{"norm": "rmsnorm", "init": "uniform", "train_tokens": 906800000}
Each number is 128 + 24 x the weight over its row's rms, rounded and kept within 0 to 255. Layers, rows and columns count from 0. Numbers have three digits each. The size before them is the row's rms in percent of the matrix's.

# down: layer 4 MLP down (transposed), 2240x448, rms 0.201, rows 1568-1602, columns 112-167
# gate: layer 4 MLP gate, 2240x448, rms 0.0723, rows 1569-1603, columns 112-167
# up: layer 4 MLP up, 2240x448, rms 0.072, rows 1569-1603, columns 112-167
down1568 101:150165114149134118116128161135140129174116091145117175110110091087135176090133121125141137127137127131121125112134104127109114132136164166086111154171138151113118122088
gate1569 099:125112122149151130146134117103131136151144165118145149096128154129134140171121135129149108119116122124149149133133176130122111150147140149163127100133137122121151114113
up1569 096:132129104128125113137138124099140126110116164164130144125144138155166130117103121093076136137164135138082164117116125121155165090127138126130130125076138088109138109109
down1569 099:155134193174109159107129143119111098106119088134131139149115148111155158090106101126095128149160129128141156133116081119125139117150167110095145127137101117134137092145
gate1570 107:093168117145129138105154115134142157134103075115126124132118138127107117121130115124173118123102140153120106122106109148104119112123099109101101155126105124118139164102
up1570 107:155135099124097154120115106078129113135114119086132108129128171111140109138132108163130141141137139137157112148155100138128090124109173106096133124105132133130103102124
down1570 109:153103107145098158114131091120131152126091109122099121138143134175115154162125143136148137144115108182153126100118113166129085178121115108133161115116134134139145103157
gate1571 105:126072091139136141131161103129082136111101090096171098148106122161145102150091115113130152156151117076130133124119146102106174113142139127131125113141131125179075123155
up1571 105:115109124145167118135134117150096163106104136110144141106171079124141125157127125120102137152131118118104153150116146116125126116107116142149160081107112154143105160162
down1571 101:130107140100174131116142122126103135116087174133106153156116109105098159125113141108138150106125132125132129130083126132092158119085138148160107150099151135143094144143
gate1572 105:130132097185130104173152117115133115140135149151086086105117138162088111157118122140148116094130134147143130094097151111107137140127080145102155115132133105107141144146
up1572 104:095120152135111138118105125085146158117150156140169130166134157117155119129133154131107125117142105154108140137161136077107058127135097126169103137149091156126162195109
down1572 105:116112149153128114105133095112163157146111140132160157124144151099166101161117126152081150135106121111151152115138112122124103123123125157103110143117106103122123153071
gate1573 099:151141122134140137128116134131123131103114157108112132167090142134116172123126091113129168135165136135147148130159097140114157130117153109104145163161135098135120156134
up1573 096:144108110129143116160097104125136180094123111059156124103116133089166113103102146095120110129139119107105105154131132114158137108123135176140130115050139122092164083101
down1573 096:154132143138127159107149133134148137137117131123062126171142143129134094117153096178091201147119106124139115105109112123170136108113104150152138116123136097123168157094
gate1574 107:085183085133138156156136098100151138105145138143136088113121137111146165139083096109138108105128114119121098121124146170140151134137102139148146125151108120131101136089
up1574 100:170103153126137095108121099151112071104121172137129114177180147125134165152127134124133162135104111112122147185134149113132142155092176162119129108139122121141127132142
down1574 102:134154145115129148096113081127107052096130169096168118136145158157174119119148128148125118142108140104114181171129139142141128099161188123123133121099149136180136095147
gate1575 094:140142113129107131118125118104110118138155103118120152172130150159116095086126111169087128117122119138092167094139112118079166116145167182205121174109129176142120108107
up1575 093:138143105175131144153143152108165090147121125122122148108144129131129127160174107109125117166147161172107162123125104146165134125155097140134136141132128087145113144135
down1575 097:123121156134121183148097074162114114090141109135084130100169146119092126144144144124163162125102120105153145117116162095122137103078153148130096132131112111123125130138
gate1576 106:157099141100173141116121134127096152141107077123126143103106125149139114081143115100115129115121115117133151139088106099126075116118097132145120117106143114106127123151
up1576 101:094162139103116159113142110137136150103114124151151113157156122110154133160123089129097093158111129121103093151102182123111136143124157140109130127141119149104148134100
down1576 098:136096158101151096115142171158136140091111121123112094087161095121143146132095149161120137087140126121099121108133136097122111179126086139167126134168123121128090134124
gate1577 108:131121122112104093118165154155109163105129110149153126141108129185171200117181160117109108133173143140141143145135104110094094118128175137156101102109138110110106145164
up1577 100:101160134149108131181182166150164149094118107129109126114109116181140096137138120150100078144115128117115140127061181151160134124170138108124127171170119141099135144120
down1577 107:117128112100147137154109169106178145143074144079150109141106133121092120128120149162124107119134150105066129088129090121130104116099123142163069129142112145153132135113
gate1578 101:149107142088164105118123120147125163154152116086126117155131162096138140128157106095129144102096131116159110140129150103132116137128129074120099168131114144122131092123
up1578 102:115140119117148120127119111134110138112131081133109120108134195112112172146132145136076174132120133134121144136149119155123136163132120152141112126147144132136146121132
down1578 100:111143180111127113131116141155138121117138116131092157119136107109137142097145168131108108116100079155126130115106148150124125142140087119132080133111136141133088131135
gate1579 102:114158121080134113163133160062115154135122147113141145091119109181122098114144148082130130137131114091156124119122113123131153150136148108109137127118129146177147172168
up1579 095:139136110132132152127146150111168131105133188146120139099128124132126091137119127123138123141114168142152140156133122099099116141122129111133147090118124158152117118142
down1579 101:128128140133160109157112149131092174117170144108102114113106148095130137137147119150136104105165121087110107130116113090138096139118158127091125137131095171131131086109
gate1580 098:102150110112127136125131088145135155093152173128117130108074164088082120135180094136109121122116126108140116124126126139121088114128133141101101126107142096132135136138
up1580 097:139119123142116090130136103120131113132143175139152138106168122185177146150152107131142119154154113116114133153118127124134114162173175153069099155116159134144097139111
down1580 102:130090143118127138133142182088161097104144119097119059128128168140113094131140134172130118147112195102125097127116128150113055133162106125162110131110135149132106143141
gate1581 106:144134128130181115096118163145152122127144116153139118085118149139104122096113104119116136090122108147135146162160110140141114123123133104088137172095122172114154152110
up1581 102:110132157143103181147128134161128152147175136140144137159116127157108150101085073130112132112154112154183149151122141119152085124090123076124153166158186136145133109105
down1581 099:155130143121133133114131145132136092120116150095108145140127125167134151083130130150125106151145097124120110126114146076118116151116171168115188143139140158154151152123
gate1582 098:135080133130103142099106137116135101136136130127141140111111135149134112144143137166143129137153102125149103151121094169152170153178168118118146113188122134119144120123
up1582 096:127098094115185120093115132147055168145094137111132148119139173130133115105106098101125098180138118168111180156118125060137135107157099133142139159193133102131122109124
down1582 104:110132102076141113120107123148099170140107143094136090131157132124133155139135135117121136172137140141114100114162130139115090173103135094112101117172129121190111158136
gate1583 101:094182164157102120158117139160134151157147125161154180124127128126120091102157102123146163109117117095149137132122155153144130154151154133128150117151134141166111140118
up1583 102:148125159138133076123120092142108125141148136127142123091102161125084153121106172116097122147105117165091115080120117089096125082103093135133165106140107129135170104117
down1583 099:133109125156151145158071132122128134072095146116172137124130174132087104141144142138125105080105168148058117125058122135141116138144090127116159146133132126143099131096
gate1584 102:148158138139099163138150102105181120133119104140102125104131099132108134150122139139115088149146142116163142149174114112129137136062097092113093138141116104111140164172
up1584 101:127136117140133169117162132106116111134156146088165114142140108130161115106118067129131181138089135089098132164120126133150126131149090097096156136138095159106103112102
down1584 098:133135097093155123154144170144113158104100109125142105174096136141098129101108109167143129094129130134116156177115136163149142144175140137103137171126091096148101111138
gate1585 098:097107119117103089168134101102141142151160171135124097077109122154113113157072108091118149147179141113103119103156161129153111109109109121115141133142118126109134162134
up1585 101:131095139155143112099074178148148136114089138116126145131142097104111168094154100133161156127113164130138132162143135133117145136095137150127131061138110133126132095122
down1585 094:120107126139126156174161129098095124141118111108105155183107140126136130099141156085086126166108076133119128176136142141133131133099131159149100121100118115124154081107
gate1586 104:169118150117147150095140122106085126082128141166143126115127110094128101100133079142116080117155111133114155123126112149114178127155155109174118101121127078098106069156
up1586 105:105129133132130208101118118125156135151132125125123119158127146170126131138139151101111174140122135129142078168136150099109119133135111103135132159090100140115095183146
down1586 101:123141161110105138147110133141143164141115123104152145084112128179183164120142148088102124133167114079111105155148151129144119160174143188123143145103080082148118170159
gate1587 102:089113122133093126140105111122112138165123121136132125131136154150113093132164099160111083081122135188167144108070128119117087138114143161120124188141122151102145123133
up1587 103:155132103085183107143148096128145133136095132103111107174152141096120118125121140105113127165145135138087122133102125112134119132131107127128136155174119123157122135146
down1587 105:122099137142122089117103122122124117170149110119148117169105140171120083106149171106126102166172106136093145110084150194149141121130127146098079142147106088137118140178
gate1588 096:104121199107117107080125073127104147126195129151125173138116119120116099111122155145158140111111116101138171134156114121119136138134118149115057130113101126139163140064
up1588 104:140136109106090140140104142146128115159097055142132122137120106113116179143150108196101174113132110131135109132137129073143112114145140132135144092150134147142151119143
down1588 105:117127134122136144093147141126154143108067111135079137122185098149163080097169149115125135134126130160112098112156111148161105099145106118131100117086122117095103144150
gate1589 106:116103110147139123102134157112123142163174121101095180150155119116115152124123132139146122149112102149136084166148088168130130118138157111150107158168128148148098131083
up1589 105:123094134181101117107136147094141113107146104144101110176145129153118136128115074178146139150087098148108128136136082122126133100089116097114117117145157113144100116110
down1589 102:083117197150149118127129116111108124139124090132152107109160116110109122134103110153146127136123102125130143114145176172127148152120100152140151114169149112137139117134
gate1590 106:106101126156129129138128137121167125111103124115118190113122131112106146135109101095131129142159134173114139157096166117132150163167102162127147192078102141148083091176
up1590 101:089102128114112151119131125114124162111105146075080112140136141126076124116152137165123136124134147089114156135136124103132180161093122151137157145082122145114145113133
down1590 103:124124079096131122088079156106091158122114183127145114126158111159099119159130095109102129151148120120121115100139111145085139129128134105180116125069126104081155087129
gate1591 096:158103124166139090147127143129134147137109125123114099147138121139133119121141139156111147137105165172169150091072154120079172155077104117126132145159117157120112182140
up1591 100:128144153113113108128099109130103090129129173119129133163128122115085109167115164155071098112133112127150157151084121118091153090121163126156149083127113126151113139114
down1591 096:143144114138126146123151132148137131136116161187088107174102108105147147108124125070156101093148129110153113105143128169171153138144144145115123154127072124106158144118
gate1592 100:162118084150123140151084084113094126125129144097174166130166126137126077160085137146127110085149119111176089128107147108118150113156142201098090118067144103142146123168
up1592 101:139141156118152140125128137120124133152109160145153072111127115210080116140153106111111134146162154140085139130143154095156120141121125079098099140112147125125165116136
down1592 100:157177112107144114128104181068116097096084143106136122116114142098071144176103106111091134094124132106110121155107146145138163112153099066163116122135155132187149063126
gate1593 102:146113166169122133133127146149117100145111123117116110098133118115144049097108108106127154128121105164148170116129128127089160119153155104135135164110165084146145125118
up1593 099:162130138128110152120085149133132146136155167117114152164099159145155162127122083174117142120139114179137159133121145163137104191121125111126098158130166141184134134126
down1593 102:081097114135101123130126109111177151149148152146115097153110088128101129137091128162118122105095138145173133153092128130091102133116123133124151139126122111127151125146
gate1594 097:160069114205129052127179115123114144090112143127131150133092102136138120105131101129107133099110104151148108144132090143106104133132167100133115157151096164151109099099
up1594 099:144146130132126109126086158129143122126159125096128164127113111112179121129129125150126178153106103092141155087126116160089143142126124111107133110123137107180101194120
down1594 103:152155131121105099138112152124136125090108153170105103120120128141116131166100148150127107114151115157134139103113148139143096117138117127145138093124106067094159128119
gate1595 109:159123146122116172147141076138092166072122116114144104134091114116129059088131104133173063106122116078128103148143158141117162155126130146123128148163122168135121156145
up1595 103:119119127150107133100144132111082107108093168109126107103118141139129110143149154100156146141141146140140150132156086130163079096117107140169175180103114154133096085140
down1595 103:123106133130115133129166155118133152162111119097130117134157134112111161111144090115138134137125133093121132119132123142188130086158147169128140124087128076109135124162
gate1596 106:144161152118153186169120119140164126147151198115086105117133133113102132143131099086123116139116123118110139145108170130154129149109064074107132139178073142079086124168
up1596 108:149136134135140099100113131102144131144146134159136128118139109120117141105147130165107121149135126125125117169115157132105142088126095130146107165131079101108105147168
down1596 101:130135096122143127167119109153123198061148140168145122100117133106110082119071116134146151120144077112103121137131115155119126089104134089166164141097138118099136152197
gate1597 104:124109104113141128127188093110165129168137125146116115151090167113139152107158138139142149089094121107084090131128148089114087140117139133091131127119159114198143128109
up1597 101:108138171119165111133120086158150165139132145112121104149138135141161117106114096166120154125083142109127127194109136139131130141131137146155106128150147102182109135123
down1597 105:124141187110130105111112150095169134107137113106141111144164134146105133135091128150118147138171112143146094133087104167119146158147141108106093123124081126145125114119
gate1598 101:109139105115153166122136077175112174086102132122145126164106147129141099080185147134140144129126121109134148175128132060115097132148092164129123107163130104151145155131
up1598 099:139092111103133088103142133066124113121134148133115129171154115154116133122180119132088091120127091153125114130133134129119139101170136120086156119128151125148142120105
down1598 102:130087114117086136105076143175173133125146111120134100155130114048133097126149108135130174120130140102154147149140126119109134153152149106100118149140107143186079135151
gate1599 096:107115117163156112108141165139137177126171103148146103107152117123137114158136139127142115165145124140145130145106124153121102107183096163084160088131151117119153130138
up1599 101:141150146167153145140104141134146126151136148118133139174142116154079086108075097135138131111100094119136117163097116148186121139135124133103143159132141087156124091115
down1599 099:145138143146078085117111102144100137150100068158083169097130098153121130159150157169104167127125145112137123155115112155154155149147151129094127159140171144133150100137
gate1600 105:129143154138107116146173123144106113140120160101123127178118121118113119122131155157110128110152127087150095157133113157076145111135153147109141094162103156104146134156
up1600 106:101120172153087171116125134114122109178161129132155139127155150170105097095135145160109175154162139146126117107108152092065079114098084115143135134147118127101154087167
down1600 105:110153112119073142117132067090149126105126090150126094114153124116155109126109174159159149155141100138115146102122163123106128144107128102098148178141127122122119127129
gate1601 099:136102094113135141113161121137129115161117115151127142133114127174144128125135099152115172058150116087154104159136154142127106122179110118110162128141113153147106126106
up1601 102:126130144138148168146105109095125112132138127129113097130144089139138116117065118119133163169143146112163134094161097089152160111156171140124149139088166185122091127104
down1601 101:113128187144143145135167134125130144113140109165124130155164116176145111124120170116111133112112134090119156104170117106135117145124136124158143100119128166128103131114
gate1602 092:171140135062136119135121116152118137101127086092152116117129165142145094113138110101146162135132110173169137125108085106149154112107122150160145139133123192136130109134
up1602 097:117101141128106113136135152145148076170119127112110102095072133091173082166094137120155121114154145165167108128087110085158177143088123141130162113167095125096128120094
down1602 094:147128144133104109141060180112104141130105155164120112122148096102104106142129126161144104143166106104157114124130138126150134088154124127125130138104109145103126104142
gate1603 098:168089123125096171106128164147131131173144154122153120145100168139149104132120130112101145113111159099143107127163129115135118153093140127145187128119137169117123116121
up1603 100:126139157083128144158158148115094131114137146144162118094159112082107130148116098080107124116121142163132151102112122094110139140100095118136147121134118133145172128112